Weights of a small transformer language model: learned and rotary positions.
Each number is 500 + 40 x the weight over its row's rms, rounded and kept within 0 to 999. Layers, rows and columns count from 0. Numbers have three digits each. The size before them is the row's rms in percent of the matrix's.

# layer 9 MLP up, 1024x256, rms 0.265, rows 806-831, columns 0-127
109:556480525550505524453516536430569464511474492578473426482475459563506456526482538515517565586513458533523579421450510475455535522523517418539565461502507506490554499440474564475485510467470508446544491459570557507535519542535520420478506535520512508561556465457470426510484553441487486529527516474492454492439537455470472469518467467420555535514416511509475505483524528422591423468562
103:505518490549570500465477498468574495449425529489500461533442534465479485478550495492435457529478530500469477458545538519547461533436431445493545495465548503470463533516548544470506472495494552424477510515543483507540490459441536528504506467501618560537497486481568493574472490524475461542496533460518516496470514431590524459530544494484485434482513565379525521483547539509460481513402
095:584453571469508469555504509452529422460539476471505514569591456623558490480508492523499498524480581462509557447547464465557517509504499553576433470424441565509523451517527460482451493477521429444530539468481455482546461491509501509572441496470519508500453482470496516480486521476462533515443535513544521451572512461468454494484471507510478459510523528452506521499535459497549549476544
104:481532546475530512515524590510507535477571468552484479473454497489471502533481504497460525514595460391552444511526448457530569537486509487508463577494531507544541509515485505478507543492483590494488422467444527458443552510519434483512471428450454568562504489564486507453463503586456462461470543546529444491535489516521500531492575449526434520463506472470528487561504514501538494412485
103:547472495517520476508467534441527533529550549588498523534568510543494569504537455479463462584500526507477516566458470508488479442588601507510470528534545525537556550481486504475534520464534499569515503480530502523555532409442528499455464536506526466522450544540448501539534549525539410482434546496547547491529456474409549491540461454504445475437569520487482468522499436455500558485464
099:543458393477526469513492505503448473501478506539482483537475533507497454455469523476504551529524468454505506472437490404495480494576546510480465451563493479459558517524454529455496558521512463431432479552496602485534468473467526538484470500519534424527517502484502516524523445530402460469538516492536503467528499494466562508436538437459447474508494541491582508531536533498487476519520
107:503469410549470474482487488401581498477494453539543504506424504486544468524493502518493492466510525473543448491523485449495549459528482549576484542476502477504539485457524528458529593522437568468477482562391497510531467432499554398464504469512582397570481495579430458527525502537580478511490498523485529555483408575509558465522539545495482459488545519513464483574430559455502477525465
120:498496497520450489451513531486493500408443587481482365487561483481550487508479578509463491486510497465465556541521470530484491453544502485506562531514560527512466557491504460493482472491524434487488508519526459546399539517480485493503483547496490536484507582509545528503542453473439483615510538442530463431509524533551561547507467474431460530526471479468495468408480490447445459494542
099:510455536583426540440509534431497572458439455489518542517483470465502489483500453448446507461408536518556507514528520452459501479493497480496486524538464556517548555496459465474464474463464534454480529570479566488464533569531526544465509553547514473522493527575580438462474559533436521417540487541552519545547480513541476561584523485565487498507499480533542505475589501540477528607509
107:502534483555473545411454537497487517433496496462494485512504490482501508565506545548512476422532496467502526535513566523487518462546480539538528498484497502537463549549541550528525557548456480501469464488521509481520480486516419464532514462553513491517425545491420497550418485453537527544536593514402491444506553532506500512397531491490547507534453537516528461485436501479537574578498
103:510557523521460516547494518502544484481473469485476511481563557487489481483502453471606428566491435564557434473428539523458471462466502475482402523510472506548558468468577580509512512528481568464570522488452522598431477499485527535478501521504513526529513536503470518527472442467444432520432529588463506481576557494544512495440441533442493431524441568465500446432595542528488553479506
099:451506513466551518541498471572480526532494454553501455511466477540494499497538429485505436533528470469564516430509487514447524458529514533523515470574483576513500594525570501494463425495502525491465527510562467478561489530472468415535476491469481426470459533473494454518488478500437493468511459543518471517586549490537524549581532526500549501501478456506461480426566463454524501540525
102:469514456511471497530510521499502467559522569467542477529562496468498547489474497540542438528457510470523506442470490532499521464455490455568519495457498511423495502491516466459537525512529555508464544495517474506463475530514505482476575437533503460463460527528501498459438507563440562530576515521466495572520535525489537474502557482517592532427546581466561568442510430487457473521494
095:519477505495476535480488470488516492526494566530598553498435492518510478466434509483472481492467474525439520528559468545490570477440538535492475425512482530495543536443527595498468508504423548515613493532500590478550526476484494548486500450509459529491532526456568529488582469491534471526482500418544513515510526549542504569529442573505539495479595465452446477454456505541484513552521
101:479496501490502497511568466473498495529462512577602398533503464534573438463507492577561468523451476466536447579491569481498532485487554513498469518500535517538519519450513457484533519544450528541556479521504451504530528478500517490454540513501587484527483569475480460481511540539557457554505608563539533441522456445557465518487487506530477543500508543506510513445587550455514537553512
099:545507522537537512525512475497547465491493419485516531495502480490458520509447526528491559473508472460566531484509466496481495494500486481457497496502500468494537537494450515465595429459516422540529467474474519443415608422547562594474484478484496464516489548487361557542517508528517476448568485532513527515472568570530541512481495422519508501505533576443506498476461475505503465463581
101:522499512454562563461451437558585426401498496521436561504488569528502523532533482480499487444450468497484426443435447521519421485495465481492531558530515470528443552499444478551518565474421504539506517415506503516517463541511507564468532469507548511468505527558520470492523540511517490419456447490512589525414534491532454542447452521576466417572434494495519493469440562529491512474544
095:480520513434503503491538543423470482534504530483489529526495518576518573533485510408481517536509492555539500460525496518530449480510615513493485491449525510568525595537477526514502539425548474469541510495553496449450566508410443530471588529566438515494455502445483577518486524464496535460568493517452512537530457452494546488459503463572535548487494489496505473557558449487587547500459
105:445461405503494501505452416511496486443519459478450532517491600557525507523466499468510495487505515420455485518552587497464530517469587497537407484508504530536531538449524542510575538523521461509454478594590528503445467510502467531588435499504506512583458523428495494474500465521449567521467514508475457438492502489458462479486469462473520471456478566467495488532444477485502456563466
106:477523445519503553472494481541440464457581471502535528460463472524543455448399470601503524553513490504508423431507466506561478489487404486527480465482492522539524540447503476506493469485477543532533501497456500469514541484526516436490584476532474490523469531484582475555523486538515452548476525556557530502480489493522527537512493523557561563508500481523515474467446480573517421464535
100:539460533502469528518578518485430514482454459544534527498425439491514434491476530473470489445509480524480579531478486531479444532524587518472568519478530443447461463501529544515562506501469453411484514502508533479497512600523485500461509485512573475574566475475406563499461558547488439533529466409461450500458477435517539530508408497457534567475529541466513465522497512477578554488481
099:417463539470514557459506589533542516491505477458451494497487520473496522565493437440523460520453486411490467481553532615481505511551536542528533494491530486537472471478548556529523549521469553451516487507473567482519543572519511440370543444477470575555545488554429452462448547527456484460441504474528489457505447427498512484448507518529492523423487493475538477582510562474466446439534
105:557494447526467522523481431505548462520554494569453592540430593533548440511570495502474455516487521476555458498518484541405517499483437497487522514506514444589571471529463510481514564463542482468565536480499449448508486572495411454479485441438461515516529561519491438505470511511544511524460505543548497459414518490578451507528560513501484501493455561458518499526473487518509543534443
108:452488473475501522448582436510397509511481489478521503502477526522530483532509488433520516572434456550501487499414543472496543407526462454511518483526469550468405457493519488529551501475497464509467549483481494419532500471518587512509581488491516471474463504470516501507442461507589495437539490494479538570494561519478500494518526448531535497467546462457531603452475505544571508408454
111:541472509498468524518477513538466473609565525480476498546491624515545605450511502562552594489535514523473468529497465440492437476530468463472510489456481463502505490505548516499422437537544518508484427431493392493496492576524531464494554498519490539492493529457517529529496453498529592459525495537591486485516497486499476528412492467509476497494410497433616449444518452528451566457534
095:488471455488459546561499499459544552531542515562484550555522398520490564434434493535448539534435586486545517535505547558507520487483453448517524460539468444547499504519528459507436550497413497503444506499532496452462445484452466504468470496489549528596502566488532528490495432506449448517451537437534502526526519457526513499516558442495521478475450534509484474452508495514567540508532
# layer 9 MLP down (transposed), 1024x256, rms 0.214, rows 806-830, columns 0-127
092:520536501477465486515515410477446525471481457543496508527530493449497521481439525507463395508451480476556436541445496449444546497550475457527435501533606473531464451541512515583426446440435495541526514535475449444508529466533506515532528474506463474535574493522501553496515458512473552473425555470552528504485535492483538522497522509475466479442552486528572434520524525481539444401480
103:439457556491539568481520481433517506481508388502376550529485486546466468482451552525470456523486502553458515441523520484459511496537511487462462481516532531523561466475472451434448501522517495512494519472519453587510486583532506444541479498530549587566571469509450488523494513529517468475478485529517498469517526500450484529461468490481498542569542515411494473497504512495535501543538
086:476497566460560525552520490549487469471447541472507500530450499555518497528466471577477470455550494521490439450510457464456493527450500436499544538514505537419506445514500479512455550476458499452462513416474543555512520507382551452488480508461412450511484484538549505517488447473487542472433521521532429490533468441607476514510484515475477443496406459484489509506484469532501467466556
100:512483444476565519552413525458506498519473398584520539475464483541473534502494404493478549511558553491454480490569517464462564499506475527498493543526528457417443493493518508548519464507466528493569532480433474438501468425497547507495543505513555462501526486497457512533531497527430507472469510567484478427528554550471514567488518482561520507549485453445464474506489461559532497534461
101:559543431422528421486536427441525449538533491524471545541507465406486524489503516407476535502482488500454441525485503466538518482570499423521522429494413438493433490568557501456523474559556478539553509423485515484450487582449580486459536516387539461563478573479491508473466520525442517477507479491466534491504415520494471535535532529447454537450514492514464540529462491533488482513467
101:481508460526519455506480539481528534516460485423546506476462423506460514511523462459528484517443568541503465495471532507498508507514475479486522390479419463415493417513511497515482555512528554544549435536521467551469497501522554599555592417483543424521550525491492494584509513563504480516448498591544552505491526439481524485533528505508495465536462487498466567507507580524447475516449
099:528493466425568485523493447488468423504518491497554419506504454458508511453532512519477477527465476513486518617433521523542481428452495494475431429422527473475506459518483442470501498555489477574438500539461569472525516527584514425528506495499468501545452449434474437514608493493543551510480513495456533516538498549503455500436545570519545532501413560534494503553530467498491495502467
134:457526451499381511483478567500438502530426523460486444484572525481421503477493489492499468496464564560442510533534426478534470510420452511531519463449515507502479566456481503491427451510564475418480518503510443504455521494512591475579535497536475457529469583517501519493567486530491534453502551443524495506517511522523478492492518548448551546470556512443428488433565504471494481471469
094:483522480495477553433447507518492517452479539461515465497514465503493522523487506449462513462568462536403485517429459452460427467485535495462510492544518503514522449480516543531557504475537528484497513565534511510493475482527493469565464514595512463527490539460525522536465512565527427468471498475510493559548563465459504463511512431490479529491518457531463504565536549492464508510547
108:555480545441433506538489456512536573422472547486506510502541573510491557521474559529479552499552526550470513514498529501531483439480548530496559539420501559529515481492555510460455502548493435485494536540474478447554544476472483513468533480458447396536486523457552452543549442496508467518472520536411485466498524497434408526546481498514524547497472474505492436471494519519470521463527
092:531476515445463479482504473512511571440524473519509527508528464472509460441517486485544468533476449513546495524533521505565587516531572444534465503503554483520539517460585521459518502474464591505519568529428463576441531548437446458505452534522448589546483509449493548424539411510497421500426485541502559478526512505496527494506493518532567507525498468479513505466527524529460501526601
094:506523501474524550486528557474479451483512557480481534506475447485532548524486492510525530517510477485441460477490472500567419463562537438499469590483522564512394457478446495513537547499472525467465533467535435553516474525553523626508504458473511574612518509505483488536441521544545619516482474510426500472507450562468485508533533517490555436495454489507449574490482489470543580466500
108:513447435552477568481483496503449509452521489551459498531578551519501489476507479569452562500454448447521522509527495484477410404506543551536473475517550452490502455488399507509467443551503543534543485476523555453462508483543493511497465492599553486534427490514428467456545503515444550477517481561531501466521570489538467528514511516562482585553522614498532517587463441471554422543517
094:494460555497530513419552501472491557533440487424444481483485453540467514536444523469513452523542509539489591521532511475507512419517601518414504514435472484401536422506532486517489448527544500513478564472547435506466555508480505537592526520532470463533468476518452484503482522580522617502523440509416511493567571561471434482494512478521540452467474562469540486507504514499509484464480
104:580523472433553413559520470474430510538529595521519527480529558538469546423491499508500440500528487527487572479522483532475451508449471607518521544519446532464472454561596490588545510528529495536450524502547590502475465598488508506546552494462506420489445411527463546366500427435490499458497491509468517540471544529462527562498483520485525497485495494514477514537505477503509538472521
108:458490460519505503515449440498513524423447492561455521529438445602494461483514498426511560546428549493483507517535485486506449467532499573476489579472466485502524481491511462509527522520507535487554533541538471495476554511520539464533467511526485502595427463549506468552478513546439549500536500551396515528500465515530525522517526542470503445409489489451536477464431499500510448461584
095:572520507542500369448379515514455526561541469480397508465465546505512499471534492539451619476484396479492493557571483526477492487494534506485505487455472507519514509447454532477521503507556530514486486469515462443537499520509500539534560557504589523511559485465484487436470483397499502520525528505480535464511490458473466460461457518513502552454522465548460538441497423541565469446497
100:467523493515509434545457480533519472428520520469485507528522484553501440483486500446497506450437500475492585435472503479519598525430442484562450459498487468525519608518495537551490552426524505527440482510477443458553461486471486524443495562490515437512504494504542475484575516521486547468491487493572533545408504507455480505510510466571492477436468470503485465515440570454510542487541
106:459576447549515555510438493413509527521572421515496514504541537519530541509482511510473446466508491506474444530508494486514476477485520544441521474533473592474587529422485480499511521519503486515449524530543490528528501540504438534554465503519455511529432549465504505471430497578458582507483500476506482468549532542478530505522440413531418428549500508551502520524520468510462498586476
100:524511405532413573535489488526547488419526511485485528556547550506494504555484489493460488519538475459518509499480425526543514545474368520547475476505465461487476446443539538451543494449436480493532434490584523516496399503484577479515509479452577484507463517530538542606511540474514581526489494464477498483504496467496512515487542482513483483443427536496511491488538510550470527473459
102:535514553520397468514516516554442431477466592464463490464463462479454529462527446517477544530484493570466529540480408523454514450529510522476437529504506470469479536541518488521521486453448616460428513498538490498440524451471564538464546508421537510488518451486451518461466510525462466501508531445519537519535488459489494473541443580499464540452466499510477501599504524491498535475476
095:519478516433524503502454539453480505471469496518497544447380516490588543506467510493485537562502505475505497514588606486430503646451550504509523451483464538453453465480514579524494473482483492542515542540530506419521531562522536491437580412451489455500495597529560522454527538542496503576517518509541413474528523510454495587471497502492536545488567553457500442483555529513537470557515
097:508522484523503418474462473480505475494450527508456498440546577510458512488469502557423530418515499447430449532584502553391464503492492468509557534436517471510493543454505515512438454507496573549519447485525539526450505544556507500529464580515509465533565455526450552467556472503486462461484498476502466478496397493453482502533513512511498471477547430545508468434514495501443508551443
106:495426510499472590459510454447510539582430556448535532544469445545507414562499499473500456502554395490435400564490498489553506435512500539504425481517549515487492429511527472483499472504582543478483526497462507454552450588509512483431506527441515480640435555468554451513504500482584565483500528491480507448515512461536541593545482541440470513486485570456475588496533491570477478500529
094:557620553523479495488470454427464438537510473450465563472515467421502547535501488582498494522552490490477461446504541519470569532498487505450538468438475499518506421493499519447479526450505519488431485479533430596554530548515499513541519548584552538494516525467568479491486486522508534503546489601479512492485496537584521527471498564511548529524505480505518489511488538469519466501455